Weights of a small transformer language model.
Size: 11 layers, width 320, 4 heads of 64, MLP 1280 tanh GELU.
Architecture: LayerNorm before each block, learned positions, biases on query, key and value.
Training: a variant of Muon for these matrices, 357M tokens, 5449 steps.
Each number is 128 + 24 x the weight over its row's rms, rounded and kept within 0 to 255. Layers, rows and columns count from 0. Numbers have three digits each. The size before them is the row's rms in percent of the matrix's.

# layer 2 attention value, 256x320, rms 0.086, rows 41-63, columns 0-159
119:089083141115133127124123148111101118159105160110121135126109092132089122118133089175117134126104135098126135141113106156095129113131118143135141124138152120128086088147118127152105179092120135153076109124141176103127133117124097126151129148134120135150137117112135127055172117137132129168115096117104118123123149127087156120173132149129145098141134158138159102077103110121130147118107135146144177131166137117146090145093093104128120099145140154133113150183120116086156119154119120
113:134154120088095140129154118135131145114118130148083147134103165141139099114163136135131140128103116115120130149138136094128078143109158148142136101150156105110143107135139125061155160109122090147127096150103125131164137122130139119158130132111152080107153152145141161080133100106115121119150130124128149104124124113126141092147102164120143169109115126158121098104094145164131103119141133148110126139103080098173166137103115131127135161135115142093098077180124120120154131130124121
104:105168161149142136121091046122107113112146128112149090099102088164120151123114133154132117120098152094147129123127103137100116103160123141082108109109102106146129087140121153126101148189113133121161101115149126158157090174099138130164126123102122150127149145149177157140161106117120097119134134118139122158166113123141104093105143147087119153098117118153137097127146159143112136157095127121133123135099090134120125100122143144146136147098101176154126074124103116190116132111119092
115:156118115144095136123176134126129104122161131146097101134130107123133108143143143072115090109101139131126131039133152161141143083137096134107110110109143138110170204091122104154127135096118163101152123107124167133126121134108112122103154112116112132123115150149133118126120140122122094136150152125141127098154117100124088132103106128094069122184139154117114115106134156152084160127108116110133112122116141143165113118170145129105129135120171158139152128139114137170143116158149125
113:107123108066109133150111144177150133133183115120148157137128122122139135160162101106138101115170117108124128125105123144161132111115137114123141094154108141099149126124149130138103138096136105144126105112137149099134138118128123132102091151128111171152163134151133117143109137179125168105130159107124143156110174104176084112116124137161156189119155167051139092117167105143171194113158105156127095108118132113154109155150114133133091092151145132132099114102114102103130115117113140
117:141103121146161142122137126146132112130130123135118127122103154111121118152120094119087125134100116146140105106130097112130176161128132115126108121102163102151132099130144108129132113140157126143145135127133133124168098114147100149149111158109108126107161129101150156145094167094102108118109145168100057116115139135165112090098111090117082137173099118146119098163163082122123158131099108160142114119178152099066153153129134136094178095126139130105141121136127122083119111132101096
115:112121128126099104118130113131136098161122151092129153140137140154156126152126089162132137083154120123141173103162142148123134153074156127114152146122173135110170088139145137121084177113130115141135095144109170172112126121145148133090113130121122136149120103144152123120113140114124098150106137132155178122152111106154157136153128106105131112076129117112138122127111128098150141120146128110110125131088107124099126142132098134143125111135143140075105133158097146120170126138089091
112:117113142086097102134139123174127159157085136096156124098139153173129119145132106122132124120134136131178129174148149141140098127073136154118111162088131149070145106137155140127105148121104160163133151133120162112107128105150123122182142156126165169126136100120111118143146102108097155143097144156158128130125163141142116129124145140188138109109120150168129169108103139149105188128093099136130115115130112139141119138171105124120105130118132157102122098149120132118107131172112170
112:118137129126133102107072137123107100073147135154103129108155115168132128149083128145180103079097127158119148128129073114100136097124122116136132117130113157138110153129104085165090125144132137095147116146157115131159155115100143138152123125119132176135157140144163127139115139114139177134180155130074085140098156111146080184124157137163110140126141127142169202183149136138098109161144117153038171115145125141136119114116126128123089093115157132153175090143190121136105152098112164
120:071134095124073127109116115156119108117119112130098140162161123114151146134132136126126086176086115126148109120149137086116155131140109095115194119152125110093115140091110112141130123211153132104125114137108140188107121101122087107132095125121111129147124191114145145157132128159137162142128172098153117164108117131078115124111134101163137104121159098114137104146151099127172182136142128097134194083133145135129150121111133136088179116123146139126092124101124155093146081144137120
116:147145132142156109104082126145136142123104139108159150138130100155112111144099075134114097129107114103119085145155095120137141109140103108123100151104118151109110124153140094137107113150122133166114113101142144135097132114095135141133149153119164142121091158138142112157120124077139167126112146133094139114149135162102074143117131140121124159151143152114128161176117154149109120145135130188107148114138145117110108116147088090088129105130100135150120103125166139113123103108081112
115:154117163140062120129135130141110146080117100134122131142075100091130100160162092147097135117098114112133134109091100157169120100098116153107102136070120130139141118106137123112109114101122131106152082108124159139111130142111157137133129139133109110141136133144145100186128132127156114166161136082174114131095144137149123127114136100130116141117117125107160163129120147199127116127159163152123129167098068128161128168154153137171104111139144126095149126098144124094143172087087141
109:086158125157164128095104104133139090103177154098132082082110125184136129170120166188150094149156147121135134109124108146112090140100158105119136163135124132149132105116159105098128143170095118156161095147148109102150121129126124084111118120134145101162120114134096139156138115121123100126096118141122105138116110147140085107116109113125121152119075109099164130150166135108090156090096100134121142100148101143098152151110130166165162131107128126136163086118144141099137140096139150
120:137166130124106099122099106106116147151118139108116122133117163177168126161111121159096074143131096183128118154097097109136173109135133140126114098109130102121116149154129105096099147101114100135133118136168103135108143156131150154095094124135145108123141127149129141142131096165132171121125123129141095146134062182122128154166145142135102160113097160164082177120096186110105144122143105116101168131174097151103094150110126140124089146105142101120163121121111158146130133088119146
110:150136157132128125146110120126134157177122131091141145119107165136152117114145124166112142148127097147159154111124126138135154114137166098095104144146129151184093144160145126088107117106130134123115083102172108127154136110108127131161085109106085100117150126102152178148132130141145151161111120139133124083139111123113124148137143123126157124140074089166144131116131168114101137144140131129102118151078072102116052160100106124117128119165109129121124143115143126145122180144129109
119:140167147154106111105115145081120050147077079153112114145078177090139135127115131126120105130132156166112162121127138127143117069114119137118111108124174104124148163143150143124139101117167165151129130125144112149131123132128114152133134164116127082125160093153123144152136113168154117153145143166132127148115139150113164120130140160111107113130154123118152168126118114125166112123136146111141121115142145080099099152130157127133112132116148096116137109159148148163073117099092148
117:149131114163147086139151134137055106141130135078130120147146080141104122144104133172145160119134140199142177092136123113117103107124124159102124166120138145119117148120149161079106154120129134147117119161122087138099120140148110128111122138151138110129138107101097121141132131073183116118137107163163161077142108133129113132119142109127141073122097112129196153125167136111166162126148168109104169145122147165103133110121122138155097139101103108141111108128182122167116119116110123
122:126139121174153125156124131114056130119148157177166096091106083119141137160103149174173131138120135125138121112094106137130106088086172088121144183115134097111135079135112135144135125155159120129177149167139142147154107096095100126157135152124109127170087148157106149152146136119089114138155150148137118136127131176141132125132148107137070118144082118126117119161134113123128107140127100103128116153102135135147117102102143142098164139133111083156163141101158140114128145122134112
123:159139132135142111134155136141131128143154105123137108106078156163095108074168083122174132126160092146144134097115086134131091163062155157106121137128138133161152090141121116122134080132153094117140134139138113129124115095109158093170145126153120136139122117096100179135159125092092088095103125113131148134120087093131134134112143110124138132174142115128147142154141122116116095120120154142124103099126101158093151096140125117144148122147113074148141089130131125189110155175106168
125:074124135159145137101143119167133098135095130120148119151115174148117159105188111101102101126108147148169104161137171081131157167135096162112114122134137105150117074092138130105121122167130159124123127145129152150132138150144101151135117108150103121126084101110155130160164152133099150096111128112126078139113097105123124102125132119098138110149105110114147101139139111119193124135137138113120161122127091130110132114119163114114142109118109140123153100102131135117117154140132137
107:066147158108189145120100112150160128124138111148140163156089113178120133134130082108119121126110151085104136150161092143156110116150107132132128148100112175099175121142111131129156126098119146129172112117140129124150140190164156159161127131049136122122152130140140126119088114144095115084112159141144068139140097086175141129156118127125110145092142102188099122161128118133138103148101102127144134147144088138120112138137118138140091142151104123106151166142126105096121146112140077
106:118138109128111123118196120170120132132112155131092143154104142159144113100120126159103137105117124160139133167108127128163131127128129101100139107159164141125105128117107128135179143163142089135113107138128114172115147111143138100132170155149147105150135118133104134107152103160116090138137109100141120116064120097125141116175135115158119165159162119161177150148178109096111093129117147149168146106200109127151140161163114126111143123126132120095106101160151109130132138136153149
119:131120132141130128116115091102116129103145138135137121108132112136073151078113139176128163123118183110118130144116156136118138121096141087147090111140121141183133106103128122143167096164137140122150114142143102126129136043109104135178140144156099137134114151141125130108134119111135132141141107119078141146122143106089125148148129142084147172131126118125153115146141123166121073155099157105139132109142159097103102114146105107100156072118094114129100125164135118124152124106132143
# layer 2 attention output (transposed), 256x320, rms 0.0736, rows 41-63, columns 0-159
142:146145124148116154128136150186168101106138115151123114142130150110124088155093170107154102118172100131129105135089127138124104118111156149144135097140105125128164148073120112083121116144091127082134173130125136127125158132090153150133141121108112138110120118147111137183123104134151127129130156141177126122140130117160095177106126073109094153127135095129091163166136106132132109156146101133110049138105125131105152130116167157122157156134121133136145074143140160125136135121104148
126:134132120141140146143102127099142148160136100161158145129165110151076129108106128120099075116143125119132096128127102160120179115142108141111115146130156110129083147151151124149145124137116153142121147105143140120108086149152125167156121116131106194186126108107073142151112161159144149144098125124141103157119143130138085149131122103101122073147159117118145154136196114104112147125086140102102133093137131102099107109153148141134144129130126139151151137111156133098149096127123128
116:155115118102117122136149159117163164140086128143103136150159155068137092143121128045128106135112093130111093109133159088188165168155138139144146157155151134134107151117141102166122120083128104135080176173128132110112147110132122128104099137132168137116102079124121140119102165170113149153139183157137117105109142125132182141127109124149142128116122125120141125121112122120173098113132110089142157096134150131131111162125109121114093118114150108124135143166156139076127122080143146
129:106149145114191112145081104130103197146097126093138133137124159103159134089103129167148156121118141159111158207139116103128145132115106131115124131126122121126148074127122187111109102149088118128138121099116096116106135125102142133155116107149123138175106099130116138143114119112133146141131119148126132150143161160135138086127153147170147129070106141162180134140122117077130110142168106186110137142122085133102156106107098114153108127125080116136121107132100158121126143117112162
142:166111145206179126141160091146156156146068094135093103180131147130082129099091146133135191110098136132139093136124141133072116189114148128160106168115114095164093163122110133116142150110171110131148134165110137128135113130123121123144163143187129085115117150132110106139135137102150121117115091145150137085124123162082143138097114148086133077106137138153129154093095146118140068122128133116131095157119137149114154111123128144125178150096109107136155124124116142132117123132141147
138:104158157133108125149096146125130143101138138150162111166121107152157150124111116136176133113144095103117149130125173129079103109075126171083144116137123133155106181105154150113102126118123134132089129100144097131137101121122140083136131115141120103149083137182122102122169137131146118158115094134131158148157127095130140151175137153141189116111138156132147146097126128132147106152146087087168125091113127179157112131100113120169100178138113104135092171107153135149127163126123141
141:136146089115134175136129128142121107120135096122130120133128101123119110110119150117152149168137121132151105136096116128106105123212137143140137132115118133122097166128158122143157097128141106093085141126119109108153133125097138145148125099166123136152148149127121128148118151155130169133125116151116068148132122167093147118121131141119097061136115125133129156162148139157140063157100138130127151127138113079199079127165150090176169152120134176132185132125131095112155146127165153
131:147137107139139175115156134112130099125175099147130116115119128117091108113136139135173093107142116105123098089116127163113137118187116145171123105155170117169104146143118115132117144135131132086106121138137121117121142125126157132092107122150136080132122167135145132123141126102119099123116126120125125128125127168117128131133114142088111141130156111079121079149142093061149083174140156128137103141160175130117144118111125086143136121166119150123137120119158122122112103103139105
124:122145159137105152139143139137112168173125129114125116126090176062107100130143145150122141178126120085136145142172182128158123149148150134122133149135136121120106105107144138106164129101110123130126133113119138141103094133217083129100100139096119085108121115122115126092128129127134112119121099157152145133140125161135205081144099121089150129156107146103123060117127100131158136102108158131152112128118130109095132139145141158143137150142127171096080118150088144148187093122180127
145:154140167115182110146121117121160129143118142146138084125118105071147146105108147120131142092138131123122141099104158158151119133136155157141113146128119142130122140154149169105136125075086131152135129119103135047168126157154123110107119125113117142141144115163114110102110124107137132171103134178119117079143130120156110135137145163123164166114118134165107128120092157159099065133117117152111105163121124122122125107193109112138068166118115107146171140125154137193119181104112117
139:106103130119096145210167170136118147135148110127105113110166142103146110136184200129159151156128154109093193130125167165151090127126164137113132135148163085110126100125084138145146140144139098075107097136127079121141148138182131128137118130160121127110142105117117112110103112161138106128122136171153119159110134123152182119126104104129152096157100126116141107115143130102137116143124091093184124139113113142089129154108142127146100147146171143101100126150071115128111158147146148
130:122124124148150118122170116141127112171130141113142145098153136164099143116092159094182121147134172156123120169156132098114148140153154090116144126193144107106078089134159149152128166114178141134103147135125102146119095145143135113108128101094127152127116118125106150125104146146162161086128124139134115123143142120137123118127126147090137131149095153163114090083170123087162141117126107112145159092140126111133147136132128098096129155109119134176112103119082137174109120153162178
126:162155122080118154134132127134167169148066092112142150158131114090121149120128118090125166141090085098137126130117174099120140134163105098173128113132146137156105111137133093122162101112137161112093134117103170170132147140107138135151126139092134119106122118125140124120116153122128142135150127131134124180165130115161153142118095153125125123118154130113117145111128166153158050132146146091132114176140159094151103137162125087099056109122121133130100165143113134129100085171129100
134:134129145146145124114168180090150128094115097112105131119123113090102123111168127103166189138106154072135168137118160148118095118139146109131081154148133132112106110119144137162160084174148173116132145114107163100115156114139097089179130156140139113117112080104142129090124187127130098111135094085103165142144122093134148102078158155096160147176161140123165078160163078141159126127109149168144141112106152090142115132136164092133110140145132160147112121126118130144138152147083105
133:128129108063134112144148147133123089069141146141137086129138090115114157124117163116141073134152122128087091165163126118155132126099142135147129122142149115124112125061155144190126164151115117099126174168146118145096123140135136110120125114137150154151097125142130091116152152135166146139157138101092137177120149081142133170131113176111140140136154156085153114151125125126161162097121125140143096114132134128135156145137130133172119131105141146108120118128114132130113081100091103
136:127136112145138131113126108193086171081160170131162120094145117134103155156137123121098160121111139122145104107125123128117148184121148128135141157129100119125105131103133154126136118134113126123094116131107145139116119120114137114118169146112139148103105127117164156120102145093136105120142091130155135127194148126139094099111146118153145148135109140181098078101118101109153147153124109154144147114085113188144135123147110142113089119122138157131114141111118102101154111125128146
132:078153082094102116112104116136178132134118142125124112127134114125146159093172164092117091168145091084122086158148146123185186137147124122133131110159139115120124072110113098175152123135141164128113118097139104132171139134133136137172125115131132110120144132114157165119094130163090139098109155113119135159140124141103150122143112152135117167137160182106095096139094135173070100134125116123138111142148107069168099136131129096103130107162129194118153157147053129108126147136134116
149:129093149111119128109121122149167127122142100074136150135169155144145105118151107086128112134128138131091158098167154103111153135129087115120133114144115167141123177162131114127141104125114138129111132103153123101150154163207154088118126092122109148098170103116121114091116097132161165093131145144116149147150107104130113111138097128124185161102133111109146119116130162173131153134133127168125168106169110119097163144146139136131087112124152151129088128133144124134148133130096139
146:090099117119103168143107114134141145105113176137124137162166114150155142140067149124115093170111133088100141152158111102138190086154120113164118102091089142105126159093117119110120126112132143146128151106131180107107166180121092155112110107129114148118100145175169097107120156135131132186170104140131122109129169143140127117129152127153112085090125124142133126103141146135116166138129114117116139161136131137151079123108117159134120089138134128112152151108129124101149129097164065
155:133138105099123103105109135142125112120175122148128098113134117095144101118074120126128123143160119133110130127131090123120112102100154146128113146101111151165129175150118123133131134092107117140116179121147125107110123142118130104102124182126122112116133150128118120111127122146129060142137128110169174088152089121112123169141156108165110153118136107144124153088130117121113133137135144143128104112107197107155117146142091109133105115148188098150083157165118118150116142112082101
118:166095098132084131134138152113089129128125130126124147102144148110124112110134157158130138100128092148129149076143135105089102133127094136115104094142131088129100160111180140114117149159160117131092119114140110127106115066100113148105128126150156146148122088154068133083150126085125113123097122099128121119098116139085112115131153184167184122086096131121134130124163085090155151148147143141118145118102184134148132119114133145116151100112160167126138127142142175155166077128104159
124:112133086110128091133110122090135129109137125158137127100112154124075154131097166109122133139138143110116153105159111136076135133126121165155101136079105120112125098103141140113082110117132187171121133106118148138101086154169152115153103129078085136140101132115154115105136153083148134120107155107142149117171133119133105114102164146101138141134107104127118124120130126136138127144107119105095150143089118095105143118129127147104101097157089153138134180126101211148129143144117111
149:083108142123121154154129127131132144114132119131126152146149145104156112182156123096135124141143122121145142094148104099111125142118116154101175127149171127112143098135076106140102167088123153162105153140129144122133133162168136123073159118106093138163120110124140144156121098134139131130154127134130133127146136139155150097133114082146120075132137085137140147131123134078137171098150077147079152132108083187119148146116151129103108136128151127142137139078134149126119139147164135
# layer 2 attention query, 256x320, rms 0.0815, rows 64-84, columns 0-159
088:144141121108193108162148128126110161101138164140141102081119142111087102139119171098134123109106140159150127137122125113134177129142137176142096163217120128160128119097142124142103142150102156087116148108155093102079152123123135140124103141112128143109130123102145104141146110136110168157122111129135108143113152124132103100118137124108086149127150099124142139143089108096131086086107121125132099119086139146114141086125102158144107146111129147122142171085078136138085099119158111
085:139121117127124104114158131086149094121130134133132076098148149096102062123160142127151127147164110099111127111139152088156139127140131097125132131152157133125126137133121151120092134144158149142086143105163110110106147160118110133117130143109166149127138122141110156166092143120134177096125071118181152086051135209136143099107151122166119127132108130141153115148135125154098132143135105068143082098138170109104138131104149114108142133116145092074115116129113174173142132156118142
086:151129101134179127160138119100131134113144138127130088152122144133143161086119092122121097103126150132132093169132094091111144086156103109128130183126119144143067168121133127098138119102099119142162173098112131106128170161130109135109125122104130131145145118132077111115149120111143104103115149107142151128110122147114169143136084121076133155122137133160105141148152105120154178086129177165116106136097148112114112134152112079131153124131126144093152129163152107179136134083137134
086:121133072145096146128116123167105140102132139067125136155134108134154124138123146123130115080170140136107128114141129140095149128108172150093137164146132128153132130125087102108176151096122159137147121147173145127123109124106156136078141139124114125149132133148100125130144132169108108178142149136112097082125155127142114117134159098140106122133119180105115157157122120107141091091104089116086117129135146120125136154141137103134119109128102088095182135167177121165145136107138147
081:104151138124095130062143144126117181097131121117123105105098112124088116121149142115140123094129134167166085122136105098158144136147161147159106148098140128163119131161148128156133111124141138147108126157088132091094101123101135101113148139120140141162109148129124163093110107130155139099172136142121102100118159123072123107103119145152146136126118122115126066112115093138088112134096156083155122151160130107124135119122122146106078165150149149102129143095112125114118142134156125
082:148144146107192124145131134120137085152198141124120170099142124108088112146124136092137141115101129147131163140143101139128140075127165138105094147122124132094113103136156142159112143089127153117125105113115145161126137114128152113136136115131100134083093141101127168133118103128103169164113178115085125144136170139139110151118144160125126142099127160101129151093114146126128132192145124111090110162112087132121172109101126135108106173139150179131115103125108125116162107107137098
081:186143102173128145135201149148170088098103134100149158159135132106141109087126093099149175128142101132098130145114160133139091120143091116126145122123092099159140117114124140154169170154144151115143160125077131094148162100114120089135159157168100121117181094096123102108148119109164120107106134116155168108147144162100146136072083145147143079129134113073120153158132080149123144148122123125149089128100118116116139090107093089126143128111134116121135126121168150127096143148109148
086:094113157116177153142128110108142112150142178176152111135113145103106150128114150166147077103106120143106133122097151126117167078096117145138078151145153106107139160130145134143084128162103112105127108187142147112134138108132124114121120119139127123101127137162090125128114094140131161133131143096094106144136176113125131123153140101103110150161120112134108120136122140118170082120116125121128089137124125118138106113140106140139127154126106121180116118070097147112106112133129077
092:119119137118114119113113120147120176141135139144122173154142138106175097162152116161146136111128103110135112129166102149184161125144121149133121123135145130098131095114119103140127104106183122130157112143121122126117145111124175136118145087121123130142151103112154143121137149155122155125122159153117102159135135141110149171112123075125136113142094094106115124128134160138143160174147132135138111072140135117126098117112122167157118129101114133107168122102146186123166140122103131
086:095152146113151115164172102134107096125082092169140129133112120152141162074101122156162081157127137120178078129135113122155115099131103073159123112101139118097124127116100121120141124140113082106107121123129121109130102111140077135129107112126158091091118148106117076112146135104150145098111132065133075123135098142111132137150104126136107147147095170154121143137102127149151137147097133124161113095142172133138100090135140120165085130112116112138124142090129167135135127172158107
093:122130107130103160113112132106130122091105128099094123167135136086163111099131115147140098108150151156156122113134139140124110110130160123137143127137144106093120119107122115068180113120147144093112074092164137161172153135122135130158145119150159166084108081102089171185113125123092120139103115158127140137089126125143077117119144093142107114123117151151106115118114143141097123115075101117132132130081126159140076119124127140171115103151145135113122119127112092168142143092127164
083:198068132160088121137138147113134153114117146136138151106107154152119113147072141151198142106148134110077116116126125113143103135103124097126141091114105126138150155102123133092122095136110105107134123143169132117123101129126091131150127113096145165149145100142174105143083144079105122115107151104114156154117125092153089114164149064117143170124152099115159173136141169122062118133133118139097134126157112154127123139101116139102118148135094154123140107105091124128128124132121118
087:136180146144142093146119110114097146138111128085174138136112092098101193131139135141184121169116107121136152181153132165117121124138079138147129086145138135163123106155105128128114111129147103136038138102108136082129151114147116131120128151103111162101109117101108158106134112122146139155139135131133113144128181144127149181079095151108118105152125122170126146089130152075115117123116161171123091122164139104086137135127126108114130129112121137141114126085064137133137151122127119
085:072150108105132179118102159093128097132156098132079138151121155156118102171137104154131150102148142154127148097142098132123142155101150121099153159130164148101123145139113135098137099120172111109164128128148147063146109137153131177108159141138127147112154098119132115113126113117154117109115122117158135128132166138116160099138155119152079165109136126170067135096147101093106149072164157111105131137119139107125108113128135114102137100124146167149118108106098103059125143106159129
080:095110086141132104119123162150135161104157099114152146115128132117157071116160112099104042132105132144152172120106137144172127111075179091108151128145117129150128134163141115143128121092145137114116103111134093129143136141168176148137131106132154172107089128170137134117114115107145114109123143186145136141107179121149095061167110111153149126139094132123136115131122147112127098147127107109122073169100132129149119104134195169125129116133151106132119164111085107113117124096088133
079:123098166124107138153149128067120146157120145149147092125152106134112102119168151133137100069112133123110144123091147119116118106104099103133117143170123141099105137128103105165103155153119147168115151169124153123152112137135135133113090114167143152126077076102098158123143115132118133128119094153168135126148142148127186093099113149149100148106124148115161106126115138138075124157136118118148104132124120089145090102143146089113119173170132126141103121104127175159122126104104145
081:132133094148093093099079155129137130115111159131121150112151126084147144158104124132113104112142105119084076127139146126161116180113113129129115128126088142120120119067139099138145077129138131143129110120115173115182144144163097142105166094104111134108150196126111173089096145114128110116139159174084084142188128135129104114098194140136157117123125136123143134120134156120146096097129106121145134144114143171138135153156116116145176140093163119138147141124085136095130110188140121
085:143120178113085159148099132134129154165141139139158123104128159127138136103112096144116147132121109173100151145117164091150156143126105117133152102140119182141131154131088101114152052118126146128093152100103088127118121127158127144104107091160138172123124151137148157108094125130128114134109120170152123169120101104124111118149077110132113170102153105174129145097102133131143156114123132113110111140179148115126143110100089135136105150132116099103152107159133111162108137166111103
087:139078133146082151102111114137094094134127107127174170144144146128107100139116100121136116119159084136150086128123122111142150159140139147160099155173099134130129161081159104170123102160148124145116151162126119148154145142111107127161117068149100117116112114128088142129109087121111142138102133147160131149120108137140162090125163126143125126089160145135147119134100131116100111057123139131106120084140154126168138136120134144122154084128127128171148136195114128142125152156124137
083:097130127141108125110115115122100126115166145141115158135105131118140112093103120143108154098131153166137137152124110066082107122185145173122121166138096130136150138131119136162140152124096078155166158135178158163144098148141133127150119162134141150154137128126116108148143146158167109117108108095137142129165155144147124111127134152108092118172157072128134125146125124074150119140144127130096120163103082129126080117134127140084161158105131126148154132141130079147100109157089111
084:139146143128116101159157145117134132135122117156108123141122095115114110146112125156117086098148165155148124160123115148145111150074139154149130129088097114126148107106145136120113141106159105093146153158129162129130097126149128130096096130117114116158105135118171063138133095155161124076153121109117162147165127134118150097104139140107095115136135190105127144108192093181132127129074090135140083129141152121135124123129166129082115108137142120161107098137097148112137092138145120
# layer 2 attention key, 256x320, rms 0.0802, rows 64-84, columns 0-159
086:165123144129097093095157136086126133138122146120093124144140115089157143153150088137104142123139129169110132136139133089110103121099143161127179139128169164118130111145100090101147079134135122131133095133138146141169151139121133088079119149100086182149105136113166135108095094156128115135111127115145137089113110118156153151152154143152133115156125153139114084128140105182156149146148127140145157114138116169116118121108143125133147168175132146123110192149117119145160131158056156
086:159164096137138120163135098119139112115120102157088105176125086132145144137109122154107125130111074141101114159106114148124078080155128131143122109098160133133158109158158123112145142137172114122134142119099107119138168110116127181146130115131099182178144130135137105126143094146106157136173119105115123114120135146081108111122129126075157076120142154157103144091132087132146142098118107163138131115161132124104132121103135098140083155148147137155103189124091069100102114094125134
085:136115125153118142162158133126129094120134114177139107146130134129122094125116133175083103122101097129123143103140125140129143140141116156107071125135098110144156125121125130127124109138125130137105075114126196147077162121138089135160138137157121137149129140103136127074109104136122085115163133144125127106157147121107111105153175142162124153143125131104135128146102114148146097150129114085092112149090121114146151184136081184110149170151154107131077157111095108123096082118121155
089:162189134068125128154088117111173130128111130138151164135128111127162185085108081183097099108094110128159133091122104141139092075115133147126105064118086153099104153109140131113148087154152088137122138126099097130135102134097122147127095115141157121142101125113145111134106108126125123145122102104178118097109074158146116167097101117128135132163120126163113144088140139148168112187131133125103129114100151152164106141077130140121151096143108116120140099127137136107178094119141163
081:132135135144117105120130124106113047154117106114129113179152102147142138098135150140122108113159116101091124131145124191159102121141118067137126132122099093125104117148129160115158122120137132127143137142103114139141137080131141085122160152126152063106121103144104111128161125132142166125121103131104172145097081134131130178129133128081117068130086099133165137129136169112114136170111111139132107111138133158110117128111194161096165154089074139122113152144146104075131118149111114
090:158135165174138064140117109120112150109101097146133133115121104086101177107142139102151138119120126149126118163096112128132141181127095096136127111127123124124142116138144088123120161175074116129150137141100124105125104137113126114118077082117085163137134172117133093147120124141151177092151105173147116128121121102115111152140105102153125112142164091129140152121142114127119125122087113197159163123130184159132133107111157123166071117131097204127165144117121151088145146179128133
092:098154077122166138113082136158070117157133151174108104105132137080105115157114143134161080100115100122136139140150134145114146144139157158108066136090098113134097117103117119116114100152125181137123121117145121141097125082106112158136106119111120159140126135124134137128104106134138166119138107150106091128156154144093114107133129111155116192130138121095120136141099122159121137149171136133123101113113147136133132135153135119104148146121129119150147134124139138107168122140125109
090:117158066151079102100142125124100102109144153170121128119120132116099109142167104101128134125130135104120148107155100129140121158118139067093141143122092174128079107110083178167144101086091123101116120110145149155100152137186126138141139141113095139118138129106171090148096108111120090163143126100101128134134121151141120118153151177118124090086133086146100137180126126155155120117158109138152139081090093177142119183110139145147118137126153153085110132157135172155132152133125168
088:154118115114126118155126121137120112101089177101158144149148118133117134106113144151152131128129160122112132142180155142151106189153119111138173147149108117127128108117116108123123157135131130125108114146105152129138212125110144145120106094085132150080140099147100101143136098135138111176131113116164125117090117166127058170118110189128134173118118176157129167067107136147097142115119142146167146133131130149132131125138136113098106125110113121144168116170094136110136123108137120
084:110096163183143108074107152167130139111143126134143153099112128102126143148148107127088128133159121145130115096129128070150115120134087135113158162146136162162086097128125141136132161125112165147116164116150115170069127127111157124146163123168092105179121180106152139097121123115140126156141132174051132173167148146135118104146161112120112172089125119136136119174149104096101121092107127145125100108137113112127093132131139148152112145124140166097102132118116156113083137071108135
092:173126130168159152128111152118111120161132135152114123113115119166152135146142132127133094146132131077098129118133099139190114110108126137095139142165116171139119140126159153156126107082114139129141111098118094103120109108155106159119093182136149132144145090101110116053115101137152096174126126094134184117133139145112146104187147152110144118133147109138133093174165123124170108132148126152092127110137148122114145145137128124100183157134101104136086155094118084129165120133122132
087:120152130131144114084106113106133152132092105114139121140136084084119144106152121130114115133165128177161105154132147178140115155132166135165107129116089094158135123129169131143104129145143170133132169110127129117138153138172162156139146094161150105112173115159104163144116094119163163131175136113143133122112102124102171148133104100121113099089132147170127112104083156139133133152138124134134140173108115099128149120091154122117101104103114182143132157140130082095150135127113119
091:106159135119146085118151132161095121138125152137126127122129154087147088086143134104139126108114171102101109109144139152120165155110116098145147127095147139156092169118151126137142114133099147111099114092100084170110176111127144125095093122129134107084160157179133144166118107178144118101137088132137136073148092132117075105154181108122132138132097133138122136111155134131185126103136122131084156121130134133148120134144090144135097181127158136151093144123146113115109120144112114
086:103117147159129104152101152169115136148132139142119118122148162115109117121143133089106100126111115071151082146103141137129098138121200102101140087125081127173146159110093099142136136143106135114129107128138168160119119120094145163165136112127135095138129167105095173142160115125097097137153151148157148094125148094137119199142124123119139075126126134115112120133137138112133128140146111134133119127117105092110151160116106131158119124128154123070082105133153141120119117136124169
088:131131125110127102157116137104156122153067149143145171108118122112134152134129148090122197115099197131151098134110160151155172169122074147113144165095128151122104119128135137150139125116083109116133126093123087126171138089088113137122142145151097127110156131064139117115108120124101144088168144142096110123140082136129118161129113140132079132140145113165125128075108103160149131154188154162139200148135112150113121115124094137116138153147101124131112111141148106069090086137161120
089:129127157162120089124165121158143074122142126101081133169123111134114133151161095100123160148123094117124133109134149112092151178169121167135171117100144160127151122118129112147097111148131133133121081101098125132148155175102144105114179092127126095155119107118169140134163127150126102139103114131151130142139119112083110150156088119081126132150147132102122113099132147120115162073116118143126128114144137133106110122119119147131079157126075133144085158122093083113148153129112128
091:156125135105128077124140126151136113106119111124103116106127121125122148107136174121114137126118132159178150115107120122135143093162126088158127133146106128138111149160084126145140179144102081111176146136100095110081181127102121109139141109119183098098122090160118135116136133126097153119124127128124121159132148160155163155099117108145157107097098125093128145133119168129113119137143139137130148093159103156086125093123151189108067134136154143154122121111156126133132153066122060
086:147138119150153177151154091083082109126101090131127109130118105131112118141129137145132125142142128104194124119097123191111189123155152147156111124135135121065128141169158146121122115080145146108099146130157171155139135143102091118174141184118142158141123130126154118138155128151153077123136138089138113107128084170091120106118190096163151089182126164075139108164116116117121138101129091145119142100081167133106104128110112097127132107139171135138117135115116128066136133106132138
086:099091107105146144116184136138128120104128138136135104167133152146101125148111172110079155117117096119126166089141103192107136072132156082098124140110153107156135131152086121137151145144108119135159146129101157135097111154147146100072150148136151113101159091119133154111111174144127136145135125107110132139153151124144100094092110131110125122145162146139111112175135125140139163158138131146101121179109097138099109140109134128099095079162152160126135139141147146107170087119115122
085:113157079159123135127156135117120125167134102146090098115121112127108124110107129101118123169153180168117141102123178131125122097115150135123110104119127172119138116114102168131104092120128129133115102179146128094108161134143071120156143109093094106073122126139188193143097150105124134158120145133104139108144099138139146095083107128138161137136133160138131124124145131159134147119150126113119133146095131092121145134115110141122150103110159138168099111135137128101120111148085154
087:079112106105154155163128114137171173115105139112152123141125153097130113134141160092112123155148149120097087123112142084112135125166130111127142149110116148115060104118080086118160143150114124160121107119152118120157111116108119129160123097096149139123130171117137197104104189148138164160126137174111115147082187128140125118109117140123141128136167132116131133122124140138100101139159130102146101099125175098124131115092164131125119132132129089076117135139150149156136123135131149